Weights of a small GPT-style language model, trained from scratch on English Wikipedia: width 160.
Each number is 50 + 10 x the weight over the matrix's rms, rounded and kept within 0 to 99. Layers, rows and columns count from 0.

# layer 4 MLP down (transposed), 256x160, rms 0.213, rows 199-228, columns 80-159
55 57 50 43 59 40 49 69 62 49 71 42 46 51 32 63 46 74 47 53 49 43 55 45 54 46 57 57 52 50 64 64 46 61 49 55 33 46 41 40 53 48 54 52 47 67 41 52 42 53 44 53 36 52 37 48 49 54 43 64 51 45 50 46 60 37 73 62 55 43 41 65 39 55 60 47 56 56 45 60
34 52 59 62 42 44 42 66 48 55 64 66 38 30 46 53 67 44 39 50 29 40 42 58 47 74 53 40 40 23 51 44 56 48 57 68 43 45 64 53 43 53 56 53 37 27 51 51 71 43 33 63 42 33 52 50 57 59 35 52 44 60 44 38 56 54 57 56 55 60 47 46 61 49 50 53 41 59 58 67
49 30 51 34 45 65 46 66 27 54 32 74 65 74 46 47 58 45 57 58 39 44 60 69 49 60 51 63 44 53 47 59 50 50 67 43 50 47 67 36 71 50 68 54 61 49 41 34 59 54 54 50 54 47 59 70 68 47 61 49 55 47 41 66 50 45 60 57 61 54 53 49 48 52 56 60 45 65 62 61
42 63 46 54 49 47 74 42 65 49 32 48 59 27 33 50 44 48 46 71 34 63 76 43 55 55 42 39 55 52 52 42 44 63 53 61 45 47 56 49 44 52 46 46 36 39 50 50 48 40 51 49 70 43 50 50 43 50 44 46 43 38 42 57 61 37 64 37 41 48 38 41 49 52 43 52 40 65 63 34
47 54 53 55 64 47 41 54 59 52 55 46 54 42 51 63 46 44 58 54 61 49 54 46 56 40 39 48 58 60 49 41 47 49 51 45 53 41 52 50 47 51 45 56 48 53 46 46 55 58 51 64 54 66 64 43 39 55 47 47 53 41 57 54 49 52 55 64 54 36 57 57 61 48 47 56 36 57 39 58
55 62 58 55 39 57 49 41 61 42 41 45 55 58 55 39 46 67 38 66 60 62 37 50 48 42 45 62 52 73 56 53 41 44 62 48 47 25 55 48 43 52 58 24 55 52 40 37 39 50 48 44 39 47 52 54 49 59 55 55 49 71 53 48 51 56 46 46 41 54 55 53 47 46 59 42 42 45 36 54
57 54 45 48 41 38 44 56 48 49 41 59 38 53 66 49 60 21 67 67 45 53 61 36 58 47 48 61 61 50 42 50 58 38 43 62 50 54 54 52 45 61 35 47 56 35 53 67 68 64 72 52 47 57 48 37 64 36 48 60 62 50 47 58 57 46 40 52 46 82 42 59 50 48 48 52 66 51 46 56
51 45 51 48 41 62 53 46 50 28 37 48 60 58 43 48 36 55 33 54 67 51 29 49 64 68 64 35 41 56 60 45 48 38 55 40 35 42 62 35 53 41 50 60 64 50 36 36 49 58 42 49 49 59 30 52 49 52 35 50 47 46 46 46 58 56 51 61 47 65 57 42 52 47 52 53 45 61 50 25
51 56 49 62 66 49 52 57 41 51 42 30 45 51 39 56 43 58 42 43 52 51 51 64 29 42 60 50 67 39 54 42 32 36 62 58 74 30 66 43 68 42 52 53 47 30 48 50 48 55 30 50 50 49 42 51 44 53 46 56 34 41 54 54 53 55 40 56 42 43 60 51 47 48 56 47 38 47 63 42
56 61 52 47 71 58 72 56 56 45 54 54 35 60 42 54 40 65 55 28 47 52 69 45 50 53 75 42 68 37 56 50 49 50 57 49 66 31 63 46 61 42 52 51 48 41 59 46 53 44 34 36 49 48 52 53 62 53 59 42 56 34 61 51 40 26 43 56 51 67 56 47 47 39 52 44 54 55 47 71
60 48 42 51 59 55 41 71 47 62 51 44 53 44 52 45 42 51 40 40 39 55 42 47 33 30 47 42 40 50 52 43 52 34 58 53 42 52 40 64 47 27 35 19 54 64 51 47 49 45 64 41 61 43 44 58 40 59 33 57 56 46 47 56 39 61 61 52 54 66 58 56 64 50 34 62 52 68 50 53
52 49 55 50 65 48 45 44 42 50 49 30 64 42 58 51 51 41 41 48 34 44 59 52 44 36 40 52 67 36 41 44 37 64 49 61 44 57 49 41 46 29 36 58 63 60 48 53 33 64 41 65 44 37 42 62 43 50 38 55 53 48 41 50 54 71 61 25 57 32 60 75 68 47 52 51 63 56 50 52
77 62 60 58 46 49 46 36 41 75 65 81 45 47 42 44 50 35 46 46 52 47 50 53 49 43 52 64 48 52 38 38 62 53 41 60 46 47 65 52 50 46 56 55 63 49 41 54 35 56 73 41 42 59 68 47 30 47 68 46 57 35 34 63 43 39 36 47 42 43 47 24 57 34 55 62 34 50 68 39
53 47 64 43 44 53 43 63 46 58 53 49 66 56 59 60 59 48 50 52 39 52 51 50 59 40 68 54 54 36 60 47 37 57 46 34 64 48 39 50 56 68 27 60 63 55 42 46 53 50 56 49 61 48 50 47 56 50 22 40 43 38 46 49 50 40 43 56 37 51 52 37 52 49 45 51 48 54 51 62
48 42 43 36 32 44 58 55 40 48 56 59 51 58 61 33 51 69 46 43 64 51 39 57 25 49 33 53 28 49 59 66 28 42 29 88 47 35 43 50 61 54 70 46 34 52 59 37 48 50 54 50 62 48 56 32 74 70 43 47 54 62 50 54 54 72 48 58 48 53 54 58 33 46 60 60 59 55 54 15
60 45 63 48 51 64 45 40 59 70 53 60 60 47 62 69 30 51 49 46 66 46 34 43 38 75 64 59 66 63 46 61 37 52 58 69 46 77 36 31 50 58 65 54 46 41 38 51 45 67 49 42 34 48 55 48 56 33 42 56 45 42 42 40 50 49 51 45 35 40 61 45 54 63 50 74 48 46 50 53
53 57 51 64 43 52 44 54 48 47 47 46 52 50 32 60 42 53 54 54 66 55 54 30 57 44 45 43 43 63 63 60 59 34 55 50 36 48 56 44 76 55 76 59 44 53 50 31 68 40 75 57 50 69 51 47 59 51 51 50 50 55 51 46 49 57 68 54 52 57 60 42 64 58 63 60 55 46 71 51
67 58 46 50 49 60 49 33 38 54 53 48 51 49 62 59 75 37 45 37 54 50 47 28 51 39 44 46 71 51 64 49 47 60 57 58 55 46 49 61 51 48 38 57 46 49 54 47 51 53 50 42 60 42 35 55 51 40 65 65 44 54 76 48 40 24 62 64 52 54 42 37 53 51 54 53 49 56 65 43
27 41 50 75 36 42 42 47 54 47 52 56 31 63 57 36 64 60 49 48 48 47 58 63 66 69 46 56 62 51 38 46 44 52 45 44 63 48 46 50 55 26 48 53 50 44 33 52 53 38 52 43 37 42 34 38 43 31 54 50 29 36 41 27 63 43 51 67 42 50 32 51 23 44 52 62 52 31 67 54
56 65 67 41 64 63 58 41 52 63 32 61 56 60 51 29 60 41 39 40 40 60 47 57 44 33 40 43 60 31 34 49 57 52 61 72 52 41 50 60 44 63 42 50 60 45 44 52 48 34 68 44 60 51 37 67 48 41 60 37 50 50 36 41 43 34 51 51 38 38 54 51 59 47 41 53 43 49 63 49
43 61 67 50 53 47 41 67 41 41 37 42 54 54 41 37 46 42 58 45 48 62 63 50 33 48 47 46 60 50 49 48 42 53 72 53 54 52 47 56 47 53 46 52 31 69 51 67 53 56 46 51 47 55 52 51 43 61 72 55 72 35 54 51 73 33 51 51 42 42 61 49 64 45 38 54 59 50 59 35
34 39 27 34 53 30 46 61 39 48 53 57 40 63 56 51 67 60 77 44 58 68 20 38 44 66 45 60 52 66 48 44 43 59 61 44 42 50 47 57 61 59 49 55 44 46 46 55 27 46 53 42 47 52 54 47 52 34 38 54 43 56 62 31 70 45 47 37 63 52 41 50 32 45 38 58 48 41 43 51
60 43 51 55 29 49 46 27 49 61 40 65 42 53 60 41 46 47 46 44 45 35 39 53 46 59 45 60 50 54 61 57 50 46 38 57 36 52 35 55 42 49 54 69 42 48 25 69 49 49 41 47 50 69 56 51 45 40 44 52 41 51 56 35 38 36 41 53 49 47 68 44 61 61 47 60 59 51 71 29
81 59 50 60 68 45 67 42 57 50 33 61 36 27 54 49 56 52 43 42 50 66 48 28 46 60 51 47 53 70 66 40 43 43 44 23 42 53 47 51 71 50 61 49 48 47 27 58 56 69 39 48 52 53 44 52 46 48 44 48 50 21 50 58 33 44 34 38 40 48 63 47 48 48 63 40 44 48 44 42
67 43 54 47 41 51 63 38 65 50 26 47 63 51 51 43 41 30 69 35 50 49 27 33 37 57 44 24 65 47 30 40 49 43 58 63 53 41 57 66 53 39 61 55 60 41 50 53 60 43 61 42 72 71 49 43 46 36 55 39 54 48 46 73 48 38 61 47 65 49 55 41 34 32 70 58 57 48 79 47
55 57 49 53 37 45 51 59 37 62 54 57 39 45 52 61 57 49 21 40 51 35 39 56 35 60 44 49 32 47 40 67 52 54 65 50 43 49 43 70 64 43 51 44 49 51 47 62 49 51 58 41 53 67 37 46 52 41 41 48 57 47 49 60 61 38 46 43 44 48 68 55 33 52 40 68 55 61 49 35
53 52 67 63 45 36 58 63 63 49 40 43 67 42 53 44 58 42 38 50 63 28 47 51 49 60 57 56 75 48 44 52 44 47 49 62 44 53 47 33 38 52 60 58 62 40 51 52 62 55 66 51 48 46 49 43 37 49 47 56 44 36 53 45 48 48 59 54 56 52 42 45 60 50 41 66 43 51 48 55
45 56 56 63 27 58 56 48 42 64 53 36 33 49 36 45 69 33 65 52 43 29 55 52 48 39 39 57 60 24 44 81 51 58 60 58 42 47 64 36 59 46 49 31 52 50 50 42 46 37 66 63 50 48 43 64 57 49 66 46 45 56 65 42 60 50 59 56 46 38 34 57 47 41 49 49 43 50 63 39
29 47 57 61 64 49 59 56 40 68 48 48 47 31 54 50 42 41 56 42 45 45 53 66 70 42 56 57 48 44 40 38 70 52 44 44 53 52 41 50 53 54 45 59 53 66 45 56 40 61 42 56 62 54 58 32 53 56 45 48 35 30 54 53 51 57 64 60 61 39 48 55 55 37 47 42 62 43 51 55
41 51 53 60 58 30 44 51 51 36 63 43 53 50 49 54 52 60 55 41 62 54 64 61 47 65 48 39 47 41 36 63 62 51 53 48 59 76 62 44 64 42 55 54 56 50 62 71 42 32 39 72 55 54 64 37 55 57 33 48 62 48 30 39 52 43 42 44 45 35 44 54 58 55 66 52 53 74 45 55
# layer 4 MLP gate, 256x160, rms 0.231, rows 200-228, columns 80-159
49 43 44 49 66 58 47 70 56 55 46 40 56 49 63 52 32 52 59 60 43 51 58 48 44 40 19 51 60 71 54 40 52 52 57 62 56 43 32 49 39 56 57 63 51 63 37 49 43 63 54 40 58 48 49 52 48 49 51 56 52 55 44 52 60 42 64 50 57 47 46 52 56 43 55 47 44 65 27 54
53 51 58 61 43 36 43 50 62 55 35 56 52 51 50 53 70 69 38 52 53 40 56 46 55 48 48 64 51 48 58 51 46 30 63 49 50 53 43 61 63 66 31 46 47 54 50 36 43 70 39 41 56 53 36 54 45 61 49 48 58 53 38 38 57 56 51 67 61 49 44 52 50 50 48 35 50 61 41 32
54 47 55 52 36 52 48 47 42 70 39 59 53 43 43 61 51 41 66 46 35 43 55 71 65 39 64 34 40 71 50 52 38 47 63 30 64 65 51 52 38 53 41 33 52 49 49 49 47 36 34 58 46 39 42 49 42 44 42 61 48 57 55 58 63 73 42 54 51 48 46 57 58 70 60 45 51 59 61 44
58 63 48 53 54 51 49 63 56 43 54 58 41 55 29 46 49 61 58 57 55 57 62 57 41 46 43 56 54 49 57 64 38 52 49 49 57 43 53 60 65 51 47 47 37 57 49 45 45 53 46 38 46 42 33 35 32 44 53 43 51 51 62 37 58 53 53 48 36 62 55 48 50 53 43 55 41 45 27 47
45 38 35 46 56 46 53 50 59 55 56 46 42 38 47 52 41 36 37 41 45 52 50 49 38 24 60 50 40 59 40 61 70 46 52 56 39 48 45 58 56 43 48 49 42 30 50 58 54 62 55 72 32 58 51 43 44 39 50 56 34 57 46 68 49 51 46 62 49 55 50 44 55 54 45 44 41 36 56 51
49 43 33 56 48 57 51 64 69 58 39 48 57 53 51 40 38 62 38 36 48 59 35 63 63 55 61 63 38 49 46 51 46 52 53 48 37 69 20 56 47 43 44 69 56 51 65 32 36 50 27 45 35 49 56 47 49 37 53 67 34 70 36 48 60 58 55 52 54 58 39 46 56 46 56 43 57 41 44 51
37 61 47 55 70 44 37 59 43 62 43 38 49 29 39 46 56 34 57 53 33 40 19 52 48 64 65 47 52 61 41 50 48 67 64 69 50 72 51 51 38 30 67 47 56 66 43 34 46 48 63 44 41 60 47 50 55 46 49 48 47 30 57 37 72 53 55 39 61 46 42 63 56 53 54 46 24 69 33 41
45 47 55 53 44 47 31 46 45 53 45 39 58 48 54 63 49 38 52 62 44 42 32 35 43 56 48 45 61 55 49 40 58 62 57 56 55 42 63 32 46 52 59 40 34 45 41 43 62 61 41 57 47 74 49 32 57 50 45 54 48 47 52 37 38 52 53 63 68 63 65 63 67 50 67 60 49 68 60 50
55 47 48 44 41 60 33 45 49 24 58 43 47 24 63 61 54 45 46 50 43 52 29 23 59 55 59 39 56 73 49 68 49 31 42 80 48 52 56 60 71 40 59 53 28 59 42 56 39 44 55 39 49 69 44 51 29 37 44 56 44 36 55 65 51 48 48 38 78 59 75 55 44 36 70 55 35 51 49 49
56 69 42 46 56 71 53 54 71 62 42 59 49 35 45 30 41 51 41 56 50 57 39 47 37 33 53 50 40 56 57 61 56 45 44 55 57 58 47 58 53 46 50 51 47 53 33 56 39 42 59 57 38 48 38 42 37 65 55 61 28 42 54 48 41 43 60 49 54 61 58 52 39 71 43 43 59 52 44 55
56 41 29 39 36 39 53 48 36 40 69 38 61 65 53 48 49 61 44 51 25 47 35 74 58 32 67 41 48 45 59 46 49 56 64 40 45 46 73 60 58 53 63 56 54 57 59 51 60 37 39 50 50 49 61 67 35 36 52 53 46 61 42 56 60 57 51 36 53 50 63 63 70 37 72 25 61 55 52 40
57 38 50 54 33 43 39 60 46 54 37 57 46 60 36 48 57 61 57 39 60 50 53 61 46 50 75 48 58 57 43 57 39 51 36 46 48 36 58 34 62 53 60 54 30 67 50 50 44 54 52 51 27 51 47 30 37 44 57 57 37 45 39 58 47 76 53 44 59 43 61 60 73 46 51 46 53 47 44 65
42 47 57 42 65 60 44 49 53 53 60 56 68 45 42 53 61 44 35 59 69 69 62 51 53 40 65 46 41 51 57 62 45 46 51 57 52 33 49 62 49 54 49 35 41 53 46 53 49 45 52 52 46 52 45 48 62 28 43 49 41 50 68 49 62 56 43 51 39 43 45 54 50 40 50 36 52 57 71 44
52 34 30 35 40 43 34 56 42 52 40 34 47 35 42 36 34 52 47 42 57 55 46 47 61 19 45 53 44 59 62 68 37 55 50 62 59 31 36 42 59 60 47 39 44 56 57 51 42 55 37 54 32 32 48 65 64 72 59 48 40 48 78 59 38 36 49 40 41 57 61 64 44 57 36 43 61 35 58 60
49 55 33 46 49 49 62 47 56 55 42 37 60 32 51 65 58 48 48 43 54 58 47 69 52 58 65 49 58 54 53 65 43 57 39 49 45 54 41 40 53 47 35 44 56 32 50 68 45 46 57 45 54 30 54 46 60 42 54 69 45 64 51 52 55 32 46 64 33 40 24 47 47 61 60 75 46 39 65 63
37 49 54 68 42 52 39 44 64 44 57 34 43 28 42 42 61 55 50 66 28 39 54 34 55 42 38 63 44 55 42 58 47 65 20 46 53 66 38 68 56 63 52 54 40 25 52 72 46 54 54 54 53 61 52 41 66 62 64 54 60 61 51 55 44 47 39 53 53 29 38 51 49 47 59 54 48 40 60 66
64 48 44 49 49 61 51 53 46 48 65 33 23 50 71 41 54 60 52 58 26 53 49 58 50 46 61 65 43 43 57 44 51 48 25 41 50 53 58 55 35 35 54 42 32 42 47 60 51 53 43 53 46 53 65 22 48 58 69 53 67 54 50 44 46 51 52 46 71 42 43 45 45 37 46 48 50 68 55 47
60 34 41 63 51 48 58 62 58 40 50 48 34 66 38 53 67 60 57 47 45 61 38 53 59 64 58 50 40 40 42 45 59 60 46 37 53 57 38 58 56 33 46 61 48 54 46 52 53 62 37 54 31 49 55 40 44 46 67 64 51 59 60 66 70 59 52 38 64 62 59 47 54 36 76 45 45 50 71 59
59 37 51 46 43 67 46 65 64 59 58 63 39 61 38 43 49 53 53 40 55 61 46 31 56 62 40 33 38 48 51 63 30 61 47 56 59 41 53 36 48 56 46 55 42 61 53 52 46 55 58 42 42 29 55 49 63 43 59 60 52 52 61 48 58 35 57 53 57 42 39 50 46 41 45 48 45 37 54 57
33 54 33 39 43 43 62 71 57 41 42 45 47 45 42 65 56 65 47 38 60 28 52 61 52 55 47 44 26 39 43 42 40 72 61 60 38 66 42 50 47 43 50 48 30 49 46 52 37 47 61 49 71 47 45 42 52 64 46 44 34 45 57 52 43 56 64 66 33 46 60 55 60 55 47 49 55 44 53 49
51 55 39 83 38 40 32 52 46 62 58 52 40 38 51 52 60 56 68 73 72 35 67 62 47 43 48 45 54 67 51 66 54 48 49 40 62 50 54 50 43 53 47 42 41 44 51 54 62 45 53 53 37 50 41 65 57 48 42 55 33 58 43 64 61 44 39 64 54 66 55 55 56 60 40 44 55 61 48 65
48 46 58 37 57 48 46 41 42 46 34 55 55 37 53 62 55 46 39 44 43 49 43 51 58 52 55 68 53 52 44 54 60 47 48 53 68 44 42 55 63 44 48 59 55 58 54 44 47 51 49 51 43 56 47 51 51 49 55 41 35 32 53 44 39 58 41 41 58 50 58 43 50 40 51 55 58 41 46 54
40 35 55 35 36 56 36 42 56 48 54 48 43 51 53 47 36 38 33 57 52 48 50 48 53 58 47 55 46 52 64 58 55 52 36 77 54 51 51 39 43 61 46 41 58 59 48 59 42 64 39 55 45 63 55 48 50 71 69 61 62 47 49 47 50 42 48 58 55 55 51 44 54 53 43 63 47 63 59 49
43 42 40 71 41 52 45 36 33 54 50 46 67 43 47 51 73 36 26 44 55 49 58 37 40 38 54 43 48 55 57 45 58 48 58 55 58 38 53 48 52 59 49 50 43 54 57 52 32 50 42 48 61 44 40 45 45 55 48 54 43 62 62 33 52 46 45 65 53 60 48 62 51 57 62 55 25 37 40 48
46 44 19 49 36 49 57 66 55 56 42 47 61 56 41 70 52 53 55 50 45 47 49 53 69 51 60 37 53 41 48 40 63 27 57 44 48 47 51 50 46 55 48 39 48 55 58 58 27 53 42 65 36 49 64 62 59 61 53 56 62 28 40 53 60 61 65 30 54 59 64 47 53 51 44 39 58 59 45 67
59 50 50 53 51 35 51 58 52 39 49 48 36 58 46 35 60 32 59 52 60 42 44 39 48 44 39 52 56 52 54 63 34 44 45 52 36 50 68 42 51 64 48 50 53 56 57 45 49 74 41 60 36 42 47 38 45 56 48 43 33 70 47 60 45 51 54 63 45 48 55 68 66 78 64 50 36 53 43 68
42 54 45 42 33 38 46 50 52 71 59 45 57 48 62 49 55 52 57 66 71 40 44 62 60 33 54 73 31 40 56 65 53 42 44 53 38 33 48 32 53 58 37 52 39 57 49 54 36 52 53 54 45 48 29 39 60 58 48 55 54 73 37 40 40 52 48 37 53 39 57 60 52 48 40 36 46 61 63 51
42 42 45 31 41 48 56 67 45 40 65 43 57 53 27 71 47 68 45 51 57 59 49 67 45 47 52 66 46 77 52 54 61 47 49 49 53 35 59 50 44 49 42 66 51 48 37 37 46 56 44 38 55 55 34 43 39 66 48 50 33 58 57 38 37 62 42 51 50 51 49 67 49 51 49 53 62 57 32 41
28 45 48 46 38 26 47 47 52 40 67 47 56 47 42 44 49 47 49 56 50 37 46 43 59 66 74 63 39 56 44 41 70 50 74 56 58 40 48 57 59 59 30 47 45 40 57 17 66 29 39 43 59 56 54 66 47 46 69 40 38 42 64 39 57 56 59 62 57 53 54 53 51 55 25 47 45 68 40 58
# layer 4 MLP up, 256x160, rms 0.233, rows 200-228, columns 80-159
51 46 33 53 54 41 51 48 43 47 59 44 55 63 29 57 59 46 51 58 51 44 42 52 57 34 54 61 51 65 56 52 49 45 45 49 44 37 47 57 50 64 40 53 51 49 59 53 64 55 54 36 65 58 41 52 50 53 47 51 51 45 51 61 63 56 37 33 40 35 36 46 65 58 30 51 51 50 56 46
54 52 49 46 31 37 46 58 49 44 50 59 37 37 46 56 49 47 35 55 49 40 59 38 53 53 47 56 58 52 49 55 55 25 56 45 40 43 50 64 51 53 37 33 41 68 42 43 40 51 41 42 47 50 42 43 74 47 42 42 42 46 43 61 68 39 46 72 60 61 48 44 50 44 43 44 48 51 44 42
54 40 47 43 59 36 52 50 55 64 42 56 61 35 54 62 50 39 52 43 57 49 47 53 68 41 37 34 37 67 41 54 38 50 50 44 41 41 50 61 56 42 28 40 46 34 46 52 48 42 57 50 53 35 42 65 43 50 53 43 51 56 65 41 55 55 47 56 54 51 47 70 61 57 65 50 48 51 57 44
46 47 49 47 56 37 47 45 48 57 55 50 39 55 50 49 53 57 48 54 41 53 44 55 58 59 54 54 64 51 60 50 44 51 49 52 53 57 43 46 49 52 52 57 43 51 50 47 31 51 43 55 48 56 45 40 49 63 50 58 53 44 55 36 52 61 56 53 48 58 51 60 49 51 50 48 39 51 49 60
61 69 63 38 42 41 43 46 40 44 42 42 43 51 60 48 64 42 62 58 37 49 54 59 56 76 33 49 52 41 47 50 15 64 52 43 74 55 37 53 62 70 39 62 49 64 56 49 61 49 56 50 55 35 70 56 84 51 51 59 61 48 38 46 48 39 40 35 47 33 57 43 37 41 46 37 53 49 38 55
48 45 50 33 55 53 51 59 55 48 30 47 44 42 39 48 67 56 56 44 41 62 34 55 47 73 65 49 48 49 79 67 48 58 41 56 45 65 46 49 63 54 55 39 33 58 63 46 39 43 50 39 35 59 50 60 45 53 40 56 51 48 44 63 42 45 60 62 62 57 46 41 45 59 34 53 37 48 26 42
46 40 37 66 55 38 62 52 58 31 51 73 57 53 51 45 57 68 68 64 44 48 64 38 50 59 38 59 46 49 55 68 56 37 64 49 56 59 52 54 57 71 39 41 41 51 39 61 35 46 53 49 42 34 55 54 56 45 51 41 69 63 48 58 35 37 59 61 53 35 67 30 36 30 55 47 41 31 52 68
50 43 44 64 32 54 37 50 38 59 47 66 55 49 49 57 47 65 49 33 66 64 54 60 59 53 53 33 47 55 39 44 52 54 52 45 33 51 47 44 48 42 48 56 48 35 47 38 38 50 36 51 46 51 35 37 52 66 59 36 42 56 53 55 56 44 55 62 61 70 54 39 61 57 59 51 56 49 52 37
59 35 66 38 47 38 40 56 38 58 42 52 62 35 64 45 51 49 46 64 30 45 47 52 48 68 52 36 56 54 44 52 36 60 52 45 74 75 31 45 54 46 50 49 72 41 20 53 59 49 45 38 66 48 59 49 52 50 76 46 52 65 62 42 22 66 53 66 58 53 53 60 50 54 69 31 58 42 36 54
54 51 37 48 40 43 46 56 46 47 48 45 55 51 40 42 63 70 54 51 52 55 59 38 45 60 58 44 38 46 41 46 58 58 45 60 54 38 65 51 62 52 68 39 46 42 49 53 38 62 51 43 58 54 53 34 75 51 49 52 45 50 37 56 46 43 59 64 41 35 58 45 49 49 59 60 37 25 67 39
46 35 39 58 34 58 54 48 50 37 55 42 27 73 47 66 51 58 68 57 38 64 31 87 48 45 57 36 48 54 64 62 35 39 64 60 61 52 69 52 43 47 47 41 47 61 32 62 36 66 37 43 37 51 46 70 44 35 46 63 38 49 49 74 56 61 43 52 47 51 34 43 59 38 67 30 51 46 62 36
49 43 40 55 33 52 29 54 50 51 37 44 46 72 51 60 62 50 29 44 44 44 54 32 56 52 57 51 66 50 53 67 48 32 55 46 57 33 55 39 52 50 47 54 57 46 31 64 44 70 39 40 52 61 69 35 52 54 71 59 46 53 68 44 55 63 31 54 33 39 41 50 56 61 38 53 43 35 43 45
55 50 38 47 57 50 52 48 50 53 51 51 63 40 41 40 54 42 48 50 70 63 55 46 61 35 71 44 54 61 38 52 46 45 46 39 55 39 47 49 57 50 39 52 47 52 49 49 44 68 43 47 46 51 27 36 38 35 46 60 33 56 63 43 61 49 35 33 47 56 40 51 50 58 44 50 49 52 53 43
57 60 60 50 59 48 59 45 61 47 59 55 56 62 49 56 56 57 61 60 48 55 52 54 35 58 55 50 44 33 42 49 55 55 53 51 42 57 59 59 52 44 70 47 52 43 39 50 55 41 52 50 60 65 50 40 47 33 52 48 61 44 29 36 46 75 45 45 63 39 40 35 45 49 66 47 41 51 50 52
58 34 24 50 55 59 29 58 38 18 60 61 60 43 40 57 47 42 54 68 31 40 47 55 49 52 47 29 67 64 38 44 58 66 68 50 50 38 40 39 28 52 60 48 58 60 49 56 61 35 30 54 29 53 61 49 41 52 61 30 48 39 42 42 50 40 59 51 47 23 76 44 59 53 47 30 50 57 48 44
51 49 52 52 56 48 35 45 52 51 61 54 39 55 52 37 49 29 71 59 39 48 46 37 32 37 43 50 68 56 46 64 26 63 33 75 52 56 62 54 55 36 47 60 54 49 45 58 52 44 47 59 52 49 58 53 46 51 57 51 44 50 35 29 50 51 48 50 58 43 61 37 29 51 40 63 49 52 41 41
43 50 31 52 45 51 46 54 51 57 41 58 63 44 37 42 48 54 49 66 53 57 49 58 31 34 53 70 57 38 43 40 60 53 32 39 60 46 41 37 60 50 57 40 36 53 31 51 46 54 59 52 56 28 53 61 54 47 31 45 37 54 45 34 49 35 52 36 49 46 50 54 53 34 55 55 59 41 33 47
49 61 60 73 53 51 49 48 47 57 52 75 55 47 55 55 48 56 40 36 60 47 52 39 60 50 44 34 70 46 50 54 27 52 38 62 50 75 57 48 43 38 67 30 48 45 64 54 57 39 55 69 49 55 42 43 40 60 63 65 46 48 43 38 53 41 38 36 51 48 33 54 56 60 60 39 39 40 67 68
50 56 58 56 43 58 38 53 54 40 34 61 45 46 51 52 71 61 45 58 54 64 57 37 40 71 65 36 49 53 38 47 47 45 43 48 48 33 43 51 55 63 47 46 39 33 38 49 53 46 46 24 44 49 69 50 58 51 53 54 60 47 53 44 58 47 56 62 43 59 61 43 70 55 47 40 44 50 50 49
42 54 30 41 51 33 58 51 47 33 42 47 53 48 57 56 64 61 55 49 44 43 62 50 47 60 48 58 43 49 38 42 39 50 50 48 50 42 41 37 41 44 44 56 39 48 40 49 42 57 52 43 45 50 49 55 42 42 39 48 35 31 56 48 48 46 50 34 46 44 58 50 62 58 68 68 52 36 47 46
43 44 36 60 39 62 56 36 55 74 35 55 57 57 62 46 61 62 52 42 45 63 48 55 67 55 58 21 40 45 53 55 49 43 23 46 51 41 52 51 46 42 49 36 46 53 51 51 45 54 57 40 55 57 62 46 43 43 53 44 56 47 53 67 47 56 42 43 64 50 60 49 56 52 54 36 65 48 61 47
38 53 37 56 65 59 56 29 63 52 31 47 65 51 44 59 59 50 41 31 43 64 35 44 47 57 56 52 64 42 50 39 51 47 60 49 60 41 46 51 37 35 51 75 51 43 53 47 39 55 52 42 43 50 37 57 46 52 57 31 32 57 56 49 57 69 37 45 56 57 60 44 31 42 54 64 50 37 58 57
44 63 50 57 18 51 61 37 50 48 56 42 35 49 58 35 51 42 67 48 48 50 53 47 48 37 46 59 51 41 65 54 62 54 63 44 39 62 64 58 50 56 33 69 33 61 44 41 52 45 45 57 47 55 54 58 44 58 50 61 57 42 53 53 68 52 43 47 42 54 56 39 45 42 52 48 49 58 41 44
43 54 47 41 43 66 61 51 42 46 46 36 53 60 68 34 47 37 71 61 75 50 52 47 38 61 51 57 35 37 49 42 41 53 70 45 55 53 54 41 50 62 65 42 48 51 58 39 60 72 53 55 65 42 43 42 40 46 59 59 56 46 40 37 42 47 48 36 43 49 50 55 52 53 58 49 58 67 63 71
56 31 25 52 25 47 49 63 49 51 57 50 51 53 46 49 50 67 48 58 58 37 64 56 53 52 41 41 57 48 53 50 53 48 59 45 62 44 50 55 50 45 38 43 36 59 50 49 42 48 54 32 37 51 47 49 60 35 59 51 46 30 62 75 48 42 47 53 57 45 51 42 54 64 58 50 53 58 44 67
48 41 48 58 50 43 42 54 55 41 43 40 53 43 56 54 61 30 46 40 42 40 46 49 51 73 56 61 48 53 54 54 38 30 32 40 47 58 53 31 47 60 59 53 51 61 44 51 49 64 36 60 48 54 32 56 54 54 65 48 56 49 36 55 54 66 62 50 44 45 51 67 45 55 56 45 41 49 44 55
61 29 38 56 59 54 33 60 52 54 41 56 40 41 56 51 69 57 61 39 53 58 27 24 55 53 46 40 43 53 59 38 26 65 39 43 54 49 57 49 40 29 49 51 37 50 42 47 66 63 53 38 43 64 44 57 43 43 50 50 58 58 37 52 41 43 46 46 32 60 38 57 44 44 52 45 44 44 40 64
49 59 49 35 45 49 37 48 52 41 60 67 39 65 48 48 37 68 57 41 63 71 65 62 45 48 50 39 37 60 32 63 69 37 54 49 57 48 54 45 63 49 55 37 68 53 28 52 41 73 33 45 53 59 41 53 45 56 46 46 51 60 58 48 45 53 51 54 51 63 62 54 64 47 43 52 41 35 51 40
44 47 55 50 57 27 39 54 43 52 25 57 57 52 40 57 53 45 66 54 31 51 61 47 58 49 48 62 56 41 61 46 50 62 61 57 40 45 59 36 48 43 63 45 77 38 62 42 82 44 53 54 42 39 52 47 44 47 66 51 59 49 34 44 53 48 61 44 70 62 41 33 64 39 42 59 55 46 43 63